From a checkpoint of a small transformer trained on Wikipedia.
Size: 12 layers, width 384, 2 heads of 128, MLP 768 GELU, vocabulary 25164, 31.6M parameters.
Each number is 128 + 24 x the weight over its row's rms, rounded and kept within 0 to 255. Layers, rows and columns count from 0. Numbers have three digits each. The size before them is the row's rms in percent of the matrix's.

# q: layer 2 attention query, 256x384, rms 0.0386, rows 0-127, columns 0-47
# k: layer 2 attention key, 256x384, rms 0.0385, rows 0-127, columns 0-47
# v: layer 2 attention value, 256x384, rms 0.0495, rows 0, columns 0-47
q0 072:116123151112091169148125108152127111138121116121089113098091128130148152170132115089095141109127121108134144101163152167154120087135106126091131
k0 071:140122140171207101130098124073111103142115091127135140127155136127135104135133132082145140143117121067120116180147165142109120114125153101146141
q1 069:129163085141101156119135107138095147127140114116148113149085116073093160114100110137135139164116096113124168122110105103078107087147104118120118
k1 078:150087147098136110118119118148153186119119124182139123142126107140180122147114181122127156087109129152145116092099117188111106154169108129123137
q2 072:129103130095099137094128110135141173100107154095100111175115126134154148141110163131144169124083151142104145115088118123140161125125142131137133
k2 074:138130148135126147106109136109119096109134151121141128106096132122123177081100123133069133113142172070103128109138154183159117131122100116107131
q3 089:147135154118123110109164135162131149141156138070119126143107114154118147125136127113136136132136105139105129144126115109109127109144114107072138
k3 075:129136189094121146120105105176183154130123158134164076128136153110102122115115138118101135123099145121084139100183096114126092124144110103115148
q4 067:111102114169136156115142121144119107121086145112119122083148132161123108156094112132132148146102107146162125151096121132151125131085160128162109
k4 067:137096132137165115146052147140105140148152162115108125156135134122106124106122137126123143101188118060149095177141092060106129114144122153128129
q5 077:131151122106116142148125161161150146092091182122143130145138140105122130136158119132136143148116104072136151071091096128167116122124134116125078
k5 072:156135124111144124141115145118139174162170130182135109118094112166124110120104145143125141135130133147090134130080166159134110127135100110149099
q6 066:127102125084083131139085079171111118125130119119119147128101120142133091112148121123129078153132114175153123121166132145123151123126143126141173
k6 068:092111099113119132126108102122129098089121088138155106097163112092137143142176109099130151167128159104130147129125104163127131113099095151155073
q7 069:102162095100102115114134070102151080122133121158142148180135125107071177148095133091137154103126148110159105091128162128119112167134116078123154
k7 069:140098125137118149121110141142124134147126137123096093152104127141119122134134131160146123100161131120123134140125130157121102168079162177163189
q8 069:122162105102146142132136130141107138100154154119145115165125118164123148120123130133133112112166127123102143139119119101122138112160140103156110
k8 070:133154138133139181152089096141161139094143123117141131096128097148173121114133138117165157094087135140113152113146129167137120131113139151099151
q9 072:120132122156129114144114119137151103130129161047060112128107107101138084118123141119166134141136089090161080233133127170157158135071130127153149
k9 072:105090151128128137119099130143110114105153124161130194147144151142117110111140110093134102076117094140116131102121158110183121126123113127126134
q10 066:158145169098146111129152153127103117161143157092095162136130172086109099167142148111093116132090136125127066167091099124155126146161123120145104
k10 072:088134120141099158132083136119140088144140168138161094133112105129129125148111090108150134140117132147094159073140117089162133116123102153126101
q11 065:104129123134140137173127135135113141166155129144152088167161102096133105085117159141112123083136156127131110110105127146162145138087127132156103
k11 069:122122107116194121107197136171116156108117155136122133100147136143133168142131116116103161123142152101129168149143109118097143157158120108090128
q12 068:114135109117129144085131056153142093140161128123146132136102120183137127157126130128113151131103166114101097153124143159119140157142135140147094
k12 067:162158159116079098143119109102137150100079130131137122110129120150122157135183116168120144110137141122125088107149114130130121154095123092128160
q13 078:162125111142133127141169135185133086098155106141134161114112147061143116111133114111130113122157101139120158152119118120103103147122112158119165
k13 068:099166129168115136122143118088126158123136094164106112093139099162140144150100089114145127084126110179118113103128163171124134112122136144163124
q14 073:125134117131097122119106146143167133159098145145109090127109144133147148125062161152097147156129073122128144153129152121091123132149126151150135
k14 070:106090121110105125143157128143145125146134115171124127132097134108107109112138113128107089137144114155155112148136116101140132098103137068092104
q15 071:090106129135161167134176189106135123105140149105093163097133138118126174155163178119135117135190129129129112113105129118067131151069136146141138
k15 072:136126111099114145113098085124120158131131140115171147135143140082109137140111139148119167108162110136079182092101142111143151137155115078127107
q16 063:157152123179189132165153106106123154151098150145103119106100144144180146138120112160140118121148123116128119160136148132138172115148133131120147
k16 075:092086131095132090102121140111139115112169143154119179126132137096129103120135129154124114129105123104132159116187101082111144119119093102158092
q17 069:092117157149089126105145139141168129127175140111151132136122118101131130123110105109124165158136132116133127095109087144107135105081118127123132
k17 070:122162097109165127126153175096126188163047133135138077127145094150142147125124177110122132130146113122110113122144129095126070110130115127153099
q18 078:137167131123108148117136122151111106135151146116128170154121095138123168143156115137123133135125144162122178112142144108124142142147107167132140
k18 068:115151102109133116138061155125112149174104114129117109143129109128160168129132172135171154110135145111151108136115150113181098136102126076162126
q19 071:162111092164127127107113100142156144110126102132128121113153146107117114141134113129123131124140084134147159167064146113113125144152141129155102
k19 074:122144124139125138120131114134166093157167101091142169130134161144117126116113109113115103130199110141148142123147126102159095108145155129071108
q20 066:135108141087119123171143089087071169104141130132108107121092118155143111133127138090129130119168160147123147121119159151092136113114103115113090
k20 073:148122154176157133081117103153147142116147159113106125128143121110133156114109118123110129136143144091068098129127124096111100089141138150056176
q21 065:107140148178130137108161114113122105122135132116136161117112104135124156132101089135106082117145104114149108159153132136133139169108154108102124
k21 071:164121109137162139098146128082082122127101184159136142160105129132131131121155151118143121172089121123143114157070123136109111102142136158141121
q22 067:108132116132114094117105119136125160182087082127122124117112151130116124137110134127112120094133104135129120147118153137118118156131093141134130
k22 074:111139129123162169101136124111124069127132162139151126113116152103116131153177123097134139204117135104149128160141132115171151100125140087116122
q23 063:142155118114116065155124078152154107146124143132140118169116130108171093155069120139102136137133136090165171137147132123141142069142111121135141
k23 076:124103155137171116139134181094086101130129101089099117100121170134121101105146135138147100152121105171167105080096129139129115144121172127170141
q24 069:148112135137168136126135122119132113123104147134145089095118122128129156111150142110156114130137121141081135138152134151104144158100147130147111
k24 073:111115147114119105135088121147115136128145124163105168168139121116126077183140087157080105140132110106155176198120084128144146118138073097114129
q25 065:116108116119118097158127145110095125121121149089117163147142105181111093108141114149180128136162139110106095102144123130137127141140144151172147
k25 072:099129138178143118155133141141142121086151141095112142124133132086131156143123134121113118091097143135137127169155142111093118122127168121143112
q26 077:112126153174126089141111128103106095120127105119120120138069108154149062127137127134130134143111117112130127131128167157132115101158109165136129
k26 076:159174105121139121129154109142131068133142127135138130069177167090146167144125128118123107102143108089153081176112176160120105118170135130132098
q27 070:138049099126106145131174112162111138114115100137131128165116128096130130102128101137128127160104169117146130104129107130103130155139149092148125
k27 072:078156156115122105158098136141126125102153141140141122125121116097131145157172109106146162131107134133149123143131115127118136089139191103142106
q28 072:088070157153127093117131183086082171161121110094123127146129144143109155128122131153152118107126085100136146101147122116132164148101100140091167
k28 076:118148134111147108140149095148117121103081136102133138132122094126133129146142104087111134176152071138155133125108093115144109068116150154141136
q29 069:100123106129132152111186083113134142155145115106122156128114158141136095118173114130123124146138114109140098157134109154125106102102097144130140
k29 072:140133170141124093123132147172122163141076172167150139075125104172116129096108116115157127143147121150124109144102169138112141166142131133092104
q30 078:155161152128141155117099125175113095100140130151111129122146122110115149138147089056123137182130185142128123075103112124172087135129137109075128
k30 069:119128141118164138165142136110162154139173143092128122145115119115135157140141142148135167131147107136095106137164143155151105116115129121113164
q31 071:137096125112132132101144147110144152149097127107189152141102124107141104135149163130140157148174140131132146145168102096112130067160159118134153
k31 068:115137115125124097106131120117112054128181145124092089116115140123127126139168110126119080122112115107130089106164156149152073121129155172133141
q32 077:144123153088138139112079090140179145127128115087130118125106122153138130115121100129119134176161152131143156149137112118135125132122119102111155
k32 076:163120116134141115091099131120101087136137110110108101136122101081155136182158120123127181146136141083133118128142116134187138095131153166140145
q33 064:122132149084134110146140117148139059091133121125141170113144126132118113134122103124131171157068173115144125093119106129095117107144135121139129
k33 070:136125128162084133113143109116106147138141156144137123104076126134141148158137150136178120130165120135099108131142085135128154148096144143107107
q34 067:178150120153142145087141073160125107102111128099100129103125106094162128114106134127151122148055123145148160142142133157141160118132142110152136
k34 070:136120117172144122125129162126150029104127104129176161117125131110149128138167128139136096155198134132162146130133112120080146104130137152106122
q35 063:136126067151087084172102140113080155100121079150101149148094119120110131115137138110093200130133123126159091123134137127124136163107136150159093
k35 067:073091122095120157123150139111150084121157118107122136107108167137129151126117126165104104167144074085114146115093117105126154129150150151148114
q36 071:137110115169138112144126072132156124108144103131133138128106138102099126056103143088157111115126121121116097138081101103150119134122163154137152
k36 069:124055154115125113138177135101104074105134135119144158093165153117143137136142113115163100127101129103098126156170127143131173114088115140112176
q37 076:101116103126131144153117109132184157121132118161132134138097114130124115128133143096144142075129125125105146110137158196164118134135126087089152
k37 076:137113138131119107121153115119140094133101114139109124110064121114108090094148136145123132124135144139191097133121129159095128138128150154164169
q38 070:118128134120118121126097131095139137103143109107126098053123132162146172129150127156063161100163123125071154091070103113135147119148128141180122
k38 072:094115100140124141107091125193168121120070139134127147100130116125139116150106127112139123107119136102119159128094154153142119140147154108142124
q39 070:145115123156096098118133129124119122127153123152125139105078122105136117112107129124148086146139155128180145124107137087097148118114103157131119
k39 072:146147123112165144142114116110115118099115113122137107103130121140114168181125110157101152118146108147126139129140095124124137130136123109132132
q40 071:160111143093138141123117158101129131093125129104120104141133120122152104111114152129106149098100131092117113109143151087157140130101147146117172
k40 072:157151104131117119109140123084106116139168113136084102103102119119162154154100141123104097139130109118178086132154145141182122118118167126165124
q41 066:095105149126083136139099110158154133112148140131104105119141120146130099127141146125142155135129115172120120129135127129120119141132150121135109
k41 069:112163119164066130100123144094155093116124156145137171105167135162139127149101157107058095092155127123071119137086106076119138150110128127167068
q42 077:126131095118136109115087127129106146153069117139160108147126131145146106154116117129126112132126075130179113157142150119111105121103093128138166
k42 072:129129125158115143114107125106135141082149173113083154097135141129110157075155103129145122122110118126106131132105112095137124116145129130170105
q43 066:147144110106127117161154155144121168106168135133118152155133125118106124122155111120166101137137126149102146138115138140091091176106099110148100
k43 075:177139166145093146089145120102114171121151128087120167089078131143124094144138144119110137090116129124124149146098120094135176106112179121134117
q44 068:128109122121139124164169152126118114087156114132140087137109159085147101149128138149171127124120162095100160089094139140148146112133105135105155
k44 066:130163160086158116183143149087100137146118146127150142100113118119135125148109135121100113111173110120115162164132116124128117138137128179143105
q45 062:097131115120114099105133118162118134121101145085150140113192124123169162146119099178127130184144151152120131136134105159065109129118132150122131
k45 067:123113130182140075151147118132115170126102130159117137114102118149113111160151135100114100114130174109107121139115099138105099119111113104106095
q46 078:121155112131149137159190157134126146110148118128155181102164114122121210160116106120153129140121127134101138157095152089099128160142116117135128
k46 080:157116133136135118130118154142092190120127112105101078150136104132142119097112151104084149091180147104075073079120125099104077109148119082130109
q47 068:108149112156196158121136139108153130095168120111105136083136156114161120173111113115155128139144103106110090176143128130156154148122111126158178
k47 073:136133124142144121113144117120101058088130138100107130150125108123151144095137125116073130103114152138119143151128104142133088124155126140099099
q48 067:135119117113116098126101151118129088129128122130101148150139158144135132143124088126117116116089085164144125054142105078077143115144133105135097
k48 070:111170105139165120127107160127157170147157172163149095138116083088097135161142122148150128134126158121140157126138163126201114102122135147131168
q49 063:103132107165173129149187160117140139070187145129138152152111112135134098139150078134131143138163121096104115134098113168125115156148143188069119
k49 067:119144114142123102134107096103133142152140133152115115128120110086152151135121122122107100142142137166153131106186097097126107115136154091124151
q50 068:110135104106087113108094119100137153119136130121140071126114116126145139107111167165109072135139077168112133164129122123180126142155131122092154
k50 072:153125128176142119130107164145142110111143129112124184126139143133128105156103108098149138151156087079162150087154130207162087147111147119089137
q51 073:116168147146155129121125157140127151115126123108171195135122117122105109153094106096129122131146106127096076205118117112138105142094131155109130
k51 072:092142113167095154121149101146173131120151089161152118133140108100125150146126127109109143096161159158149121079131133107109153143134137138151139
q52 061:138116142092103104117083109171069156154116168111166078161109122130115100129101152135092116136093160159074156138144089162110110141095115123118101
k52 070:127066148111125149126076099113112143124189168090102124125110136087113134115132122133125109128142122068154128163155146128111100128062134101128102
q53 073:135134106160152092132149113134114096139134159110127147157124145110144097133132140136113147163082134132162123157086102113138134107147138146143103
k53 078:118123139132157158124111150150150139137196171131152130119131131154093180154164127124142100168112121143073146146143122127081133137143146137134134
q54 068:098107152108160138141130118147126138142114171124136162166124128138146148110102153140159119121155095121129158109098122107067136129144144104109114
k54 074:123140111148134136077127107142127118107129120072143100126105144166135131174163107091091150105131167120112126136132153161150138136081121144121125
q55 063:142152106134101130142098161115115138125104150154122141122096133161118119150128142144093122118147166144109106147095065111147146115106132097139147
k55 068:151114127114171117168161122184130116133110134161140095131131160113112135172188113140164135110108104133144141098110167130140128161163083171149097
q56 074:133167125135141137100124142128152176160164143116155081143152120147124131137124118123118136124100136141106145121131092099121189114101120149133133
k56 074:116106156107124128142147090142090161156090137094147115116102099164127145111134169135144147108111130142122110111148157102109112126167130115122135
q57 067:127102127138154126143165113136137067124109173124117147080100167142096158109117101119136131139177140131138106194105110127128123121146122125126144
k57 068:123141124111069122112149135168100130144164162177130130154132128095136119116120107129129136132152094149119112095103122115096123157097125150156127
q58 066:146146093088173106120152100105135163164131155150157137128108188120080133129149125162121149161149158113126152118156106135117140132107134126101113
k58 073:150112119137107127134114134118137117104119103054107117128114063161142097152103160134134135152115158117111144067182127113152143116137141110068146
q59 072:121129170137140140160122137121110146184064114148144139148114097081121125143086115112133120166083133163180137142115106117178131120133110146144078
k59 071:141119165078137141091159111112089099157105153053116130119114118147141115107117159141153089096107107146089121165157149151121171139138146108117109
q60 068:116171096107172126115150161153094116093119111107148123149149156145104111149118121106098117123104162111125112124123111125150127109098183133133155
k60 073:170108130115098175153145124122135120125143129129122115123097139111133116143138083134162138149109131113122131087121114132153102111136125141130117
q61 078:085121136128140148109149125152134145103185150081139151131146130153135108063139135116088147121121126110112125143137124109145136146088158097098117
k61 069:131126129134142175136083163143160101130118113135118128089080127124124134141105140105121109150137152090156140093125100149129143127149132114101136
q62 070:098141127122109127138109163099111148138118108133106134166099142136126127086126131134134137143098147131093125122135133167131162148152128128150107
k62 072:130122136125118093098107169102137132082152106174117121118138110142120146174115160124101125113180176112130150110108145119161146160147110112157121
q63 075:111099121130125092180134100068077091121127143181174119140136110157160075112140130092111119108119142110125117111105138129131118115145171104103101
k63 068:154134128120129143110083122145170085144123078120096070129128185133108147134127124165122135147148151106088178098172062115108134127143150121128151
q64 075:141101109181114112112138168171115150129157156093139163120156128118136115109151150121161148155106151160073164112101115117144116160141163136148119
k64 071:136146125128100160132118156138162149092132161110131121094082123141167109113187128143113161122127157132133157093144129151111082109131144089114143
q65 070:116111144119106109117166115098136107068155124115123114162117146166137105137105147134094101135116121118127097118134140138099148152115134151107150
k65 074:133155156106112138152112170150085114150110120092100134130100141135082195140108136101122129178144143167101124138085148130122144136133099144121161
q66 063:138145079118073147117120082076124147103119187124129140133140140102136143120114100128110144128133147112158126104133165079123142075162103113149104
k66 067:123165121133150143113097149138068157128166111168120144091156129130110134100113114155113157138146085166152128146154112154146139137093117127089147
q67 066:119128135123097126133132134120118142179138113155132091135124127139090175186130123109152102112139112188111121079130137134088118130117128106152131
k67 071:146083126103123091131123100163125143115152119115128128153179123078115113134124144145118098124135127122137138137136148124136122149091099142132171
q68 072:159105151122121112133130138177173139152142125130115105136129133130093150062143103168140124177123143107109077105124155129132125088114111121136127
k68 072:114128149124133113138132056131135135124111148147107091112083128149105120153092117096121110126119128133148122103122086149119120159155116088142148
q69 077:113119152148105127132111124136133175141131146114125133139157139149123101105139113136136103115169153175121158145148135113148113134087075148150111
k69 071:126075143106143153088112119130114127150105169118104110124137118102069148133075141149101129092111176113118110134107145119126142079133182098114116
q70 066:076111103122123126129107162128108139138107121099134177140126141117120177139090137125111103143120104104121100139107141111140121112100124083179168
k70 071:135106151085114085124115153136159167107139157135126142164122138140123094119139135086150133165139150105123144157159156093135127160125126131172117
q71 065:155135134132124122136148156154156113097139183126102179113144151124124173124120108153135122132153108132122135111122144124132182120085132128079153
k71 070:149128116169127127092099098079123120118125120109120147151131103106143138128173125109110151133154125187149140127144168144120146120141116173129105
q72 068:123103121073137093097117110127140104131136151073163117131165139135107085135179132095144122120139117178121102106132121121122129142170119116165127
k72 071:112115129135122093108160114142116097179134079143130171106082107078082085128122097120160096121111121097121143131075066147113132120130125146120095
q73 075:126124127109104151085158167122139127135164159097124127125144140155120105107177074162143131096130116153081155141124097153058160127150122140104115
k73 074:130106133144119139131145135175133125187101143109137107169131162096132141093100120095119149106134130108157111129093162091133125111106096120126119
q74 070:131124124106100149116093110119115149104098157113100140141112123111110125049106130137079092144103182100110152099130078067157138136139120092115134
k74 075:126099137090053124111107114104096175146130158138135046160120103143137135134117159105181193141131091126148153070098146177117133130140130105107130
q75 066:144142124139163088140156126127106094122112134104111107131083126137149108106117130115138129095163116150151164153125139170122155127154113111114139
k75 069:129129144152134133159155093128145077134112147133136122143111140117183123121120086111130109070117125114153148097153136107111145166132103146107120
q76 072:145136128103121108151129136120181137148104127128145125152104074109128179135128108129139092163130122113125135091138093141106105112128162149164173
k76 067:124124108124063139124193141075150119123152101121118132138131130124139119089102147127135117117115126158142158192117096162165145140089120124138092
q77 072:140152113064092150073065137166126146090113166149137108165089108106150128146165132163160192152108130118107164106188149099096141156101124114141133
k77 071:156113161093173151096128087127142139141117128106121073111095105130137114191102139063110127121142102119140129156124087148128141113158128127157139
q78 073:095164105093133126063105128127123074110148118131109119128134134129135098140111143111155110131134131122105129130145150135147127107126137100113111
k78 066:128119152113148131132139131132105135103128166126120150137148120095123106139153158152134124154151106121130109146130143138147112105125194176124156
q79 067:099120132143092148132148138124111154144086101159141094106128110140109131129155088163120172081136130139127131094135098110084122125124137100130169
k79 074:142099117103119125145118063146135150133131112104102123149094139126090099141069155147129131095177126087164159167144119152145141109154098138135108
q80 066:095131089141111115146152149120150084128115162104105120130127144082167160127117115160102139132151104148154129108083090086148082126134118111155128
k80 077:131127111145082112126142140101087149160148121152157164099145136110117092127149109130137152107108114078124131126143127144169110162105130182147148
q81 073:164149114135094141144094148138149131148129139140142115159159116133074160121102120129118161119147140117126159076079158101134133167148182122151165
k81 072:105107114138104168132115120115120103147112117169090097112154084139196151166120164088127132142139094114129122187172092165106151098120162146172131
q82 068:104136112126100122121102134114101155130131116147126149112110158137105171147126123117142147141165162109142115132127132121123118141168177160103109
k82 075:125116143117126131168091130164134104191104177102161131156166131116165104129132127153133125116151121096130152133122114121175136082118137099154110
q83 070:106152123164090122119098121108194109076142150108133113122143103141138155112153101077126126178138084106140118177145097124127141127105126107137128
k83 067:113145136114100165184166155103106184111099116176086123133119137146107129125137136154126117093171129086088118099115153149112090132127144132067111
q84 070:132178160103174130114101115167149158107110130105107087112135105148128135087112153100126126129154123152097134153108145117143135161133110070077133
k84 074:115146156151112130143137146102154065140116106124150113119125135125123121104083165130097143105154145128145117146134125173132112109127111153112154
q85 064:114083123104147115142148181145088065127144107108130139157148101154166144159071205148138128124138126111115139140128127088157144175128081098098138
k85 074:132150113137116165098132111136105165166120146142142082142152128124141131101122135129153111162124169120093083108107124158137131118155089110106180
q86 073:105099154161116125099189129132099125157133104116099133132138164164127170111147107144125091093142113120131134134157094167124109172154173165082160
k86 072:113156151147158183142091134125153127109132177101118171144169133107162170118094117171122134142147106148107150147134134082095106149108125137125116
q87 072:117149083145138127137120131174132122112161128131144119108130055136055123102098068123073170125133119142132120123130123146089119100116128156148103
k87 075:179144189157133140154129148085158118157096153131171096121116127141173107146125178097167112110131106115132099119132115121128121117135128128143111
q88 068:145135086141126116142105115119111128099087178075134136109142102160128098143102148149135170143155148114164144158104137123172143144150118140136101
k88 074:110163147121106122104133103117114130147177127173130165136142108147125130076119104130106128147134141130133132089123133115146197148119140128113152
q89 071:124151140125129162126105136162173137119126149108188059108078115098128143118110117149064142104102174130125138108127095135125086131137159106158159
k89 076:107107160125144140133135106168126118156135122184118134130122161158143181110109129085125168106157116145125136151156186156166131160098107126068131
q90 065:143127129117132081072138103169117145108119102142119124137151102119099142138098163092146169123175118130110107117082168108164137133101168121148142
k90 076:119153114122158085146119150112162155136115085106150102131129133106114166148159133145138119107111131100133122158136138143112086125140118092135099
q91 067:135149136111163143133148119150149131067124119149107129170152135108159130138155131109124125149125155135087083101143144161138110152160118114168142
k91 075:138127110147164099149165102121165083133123112114102151113096127095116151122096110107139124099145134152149074134114132135159101141145146157095116
q92 071:135056113112076110162168123134130149194109086095109123136144190120119142112141106120111108154133118139134149103179146102114137080144129113146115
k92 076:180161132150130166084118123101117123114123129116137120153135113087123108140124098128191057128054085095172108123109120108159123155088129125128104
q93 071:113121140130153127133078111099114127133135100106144101101131118109134103133140145123173134136153086102096119105145131141141132144140140150150110
k93 073:136109090168125098142167125147156097102145143125132149145087109138124160169145133117129137169135190122129141134115143100119127130135145125142147
q94 072:125148074117124129167158120169138135088105150149126176129096105088114113108100115150166130104125117097132119162111136152162117117092101135138132
k94 072:114111138132100128162133145122116106130161153126151118098161092125138095095087120148138141128169117155114132059102153051150135153152114112126170
q95 073:125166127098106105145138155108113143089131178148134141106176210104145121095132099121103073148120128142099154182100147127117179142130078114160125
k95 075:133116122139065175101145137120104143118112111101103129131133121152124119126146121160139147104154134146088128108115163107110153163126080169117147
q96 075:123089155122141125116142104141131128146141144130106113135085101157151150090121117109097141078190110160130110127111117111142114181136112141122157
k96 073:138146121170165132099112141102170116100121131173108141125153129131149149118134165144115144120141182143109177171132135170104131114129116149120146
q97 069:173131152129104131146096081121107151170136138108119143136108110131145120158160138104126130151113096161123102140156154126119148153127134154129117
k97 070:146101079150156121099087120136121141116125119112109115138153130124131129142131138161154095132101109098122151143092099141151106139156115155175130
q98 068:139144097170149128124116137093159097134167100118130108124112104146141125125101122145132181148162111088107117079149127169138134152069153119139199
k98 069:125125155150135166167167097166125127093104137091134118072097122137154124101152139137124129098126091140149171163122120088160136135157092117173144
q99 067:121097097175153165135125117152151119108130141119095147121089130097157133124143128139130137112164163122130130127155140176116090147179132128126075
k99 069:152129134137165136105124155131188163110119140119129091117166159097105100134137147085162173165169137152087122099144115123168137091132114089169178
q100 071:122153093135104130145140108138080149138102183152133093120093162164095109129127115125129116125163116157141122137134109096142119155105106111098093
k100 072:142139194131139107100135081146109135140173137107137144152105152130158106113137131179117119128100107155136104119163097093098126120188133123100125
q101 073:105099139103126108150181099111133116160138103099130146119093199097137147144100147145180157155109093161134124113146165143129145113146148121105122
k101 070:118143108133095175105130140091156136112113160115154130151162116147111161116108129142113133095138139152143093138102088124128154193111107115155115
q102 069:173090140159107118166152171180095171119113102092141088166146112128141053097077112112083137124039143103113127146139098120161088134115112109153151
k102 073:145118145097194164155135154114161142083191079108130127115098137118145136122115100118118126132156160146139122115142162154119146121111110132117159
q103 067:170126122089101122120133154121134139108163089108144185105127131120139120127117137144168114139125105091103070085115130115148172124102114158129130
k103 067:145144132120126151138086159180087122116139142127141118132109133134145143083097115090156087159105147128152128124146085125133134126147095118112171
q104 067:140114131149107112136125156115172119097135105122153166103166172095104112126098126111135096110127117141148122111146065098161117126062130117106121
k104 073:130099132139108106110186147104099121180138166148145085133126096140103182107099097128126113126144124140112081112107135161148117136109154135117151
q105 068:102134109072143127107142158187093125105126150107129170113106142100134096204125137118090103122117127123114121122133142107092165160150124132169141
k105 073:148126102124100149131137172109141140127118112149102089122156133115113126121090140125130124120141133112123115132145106122132128127113114113070133
q106 079:141178167125105158127114100154149160136149137102119165138164145124122145079076105126109107122117161100102136130122135117122088122106131141150088
k106 073:096112135139126131110121109133182153132103143161138145134112081125154181090149133103133132135146143154090101143144108117127137117159141111110145
q107 077:102152090136157180138149149130138115113101134123165166119140167129132196080135106158174133124120158148119136138130052162147133134125120137118120
k107 073:118119143150129136140158079099128156123093161094123130147113103155138136102125098156082132152129147154152163148158144121134148139091169110086114
q108 064:139147109118091132107088119092099131143098178116124173099133119119113148151126095167134072159137148126161144158130161133131100113148122134164144
k108 072:110118124123140144105169129204107117124130159099138149113140162096117129131148120140119144164158127118106104088121156110114117127182126146123087
q109 062:138121133171141155120105108114140106131132096147152089149134148129126127171092114139138092148143120135142129162159125161125128136118067136143144
k109 074:125107137144085133088152127144137092089148165128149188093119100150116110130166099100157128121101129156137144129111101131083203130136143123138101
q110 068:114137138119159125114095134078170121151168171087130077136139079143122172123094145152123114165144122100104164119079104134093155139152132095137118
k110 071:175094121141160121129113148128133133111130112142122155123112095130153132142161166124130138089151121115141103158122109129157129129124129135129144
q111 068:108079089117073113113155192101110167150158100139090146133106089104141152103171138087157147136152166104109151088131129122108135115123118095128143
k111 073:125111132106118102156118099136110083139179091137120082108162142126103057135153127123134135102121083137124092055163118124139157126107128153149129
q112 064:117137168108176152144122138132117141132125122129115137144094136116128068149111168137120143135116123106095107127138124100163143133125139128129124
k112 072:142114145094085123115087157160165118146095151137158119083129128117120122104129160140135131108141158101131149116144157107119144158097153137097136
q113 067:123113144129077156148089125131149127124163167183136135106143135083124142142125122150107124154091120191111123109137106143088072151114123090107140
k113 065:125122124096110131129127128148154177156122126107121090144127127076118171155092120162134144116133128105114150145133127113140146149131127159140082
q114 073:104165143116118131131146105141128111149095139114134148134166123123083122184132118138154153084141087144116074115097112122142155144100122114153130
k114 072:122109100139142134106157155166086099140129144131132140144122138135130128098150132092137118164134111169116161152129122126154122101087160130120171
q115 067:143115113141146117109167116117122119146124141099137082090172124114152128186139126104151116119139123147115123133145126105105076137174120127091153
k115 073:094158125122156162120131162079154147096129142116143171125111116156148154101119164112090127147136157078127173125130125132146092170105122118130102
q116 069:125130120102114142119104122174141092146114106186103077145120106142137151165105146135166087123130107109123091119138117121100139140133117136191105
k116 069:136136121162154101143170159107131128104129113113091138089125160122165128136143122104133173102105144137087090125121142150157163146120135148095117
q117 065:135164122104159132113150119079118104141112099101104090110120114160140171089091111142109103148143095114177088136146165174120118150142153126165127
k117 073:155098143135105126129124170111164125102116144109152143127124102134110096139162116146074164168146145134102123131100128129153141130133142123132116
q118 069:108173142105140130086125102109128153100152096114108169158117121141116117158085121117128099136111112088100137109116124089135095176101119167130135
k118 072:107149121146105091136112156120089156182133113111098127141156153176162145137108150125108160060108124155162099141133120159088145123107120118124076
q119 077:132141124166135090119108093105116078137150119128072131107102143169152104156124077151113131162096079132172137174133141137116139130125121142139157
k119 080:105152141101092128126120133117110107114160162110132174129160087103059103131149124139130132178096110097118125096109136100150144190143137092152147
q120 072:164104117137106122150114157120133122112131152121108129108077104139133125161197131103142126108094124097126129153144134125159095132146131182159148
k120 074:085129083125114168123124084112095044103133134128115120154168137148168110140164124106139102131139108121155129132119098126132126195104117165133100
q121 073:110172162115146130114107119154109142118137133129122125123103160095117112139104117116105159159152153120093126144114101125132134154135152147097150
k121 075:089122132088125138161130149113158162124084168124175107102086098150166142116124157109131156089132130149130132108099136146130087141133096101126118
q122 065:103127171079092114113106114103133123098172143137130109128137137094153137105151114097103115117104075110130110119134082139107119168147130134139119
k122 078:173115127147102123113107170121133129151128145088151155159115091153100149115131144151138166152175134144153115159099147110118119151149125158167120
q123 068:145099106147126127132130114100141130166109108120101148151127133123114075138094139145179145137115128131091085130160129145108150149150108129107120
k123 064:105104143131094128147085120124112123138113094143107136115101146137127156087136112119089160122107110086105150096127062088140130162148188170150136
q124 066:101140135128142176095115143076129150144108124127063109122151181159116116106087122145102125131089114106124129111106190100142116173141129124109100
k124 071:141097150116161119109125106137133095139141127117157114129114108124135144119137156062156098141139119135129112140129093113156122099115143131105117
q125 068:092115166102078133129124143172133168113120163133114117129145139165098135102067151129077134088137144155110193095130101126159142132108122121132148
k125 075:133142138135138141127082116103159100120118110117119114117134132116154136118161157144150147116150136134114146141093135133121141140118113124142133
q126 065:157132158138119117120095134151088099088097147083127132119119122133110112131138113138169093126126106140156159155149126132082132099133148132159145
k126 069:166133158132119136122171129134132115165175147135157115143150119101108129123120077167118126152103146133159123117159159084137130166135112112133094
q127 066:126090083108131101159098124092165114137092148118110147132128117165178143133164117131098146090161140107138174111131114154119124176142129113124166
k127 074:124153115147141135097115110109098116124134151086173129142132143130103142155114108137168110137145110124148140133128113089120139154162129150134150
v0 105:153140166133123138145112162166096114113121113105136124081150166131122119106165123125171139138120103122127106142122090143127112095157148140154153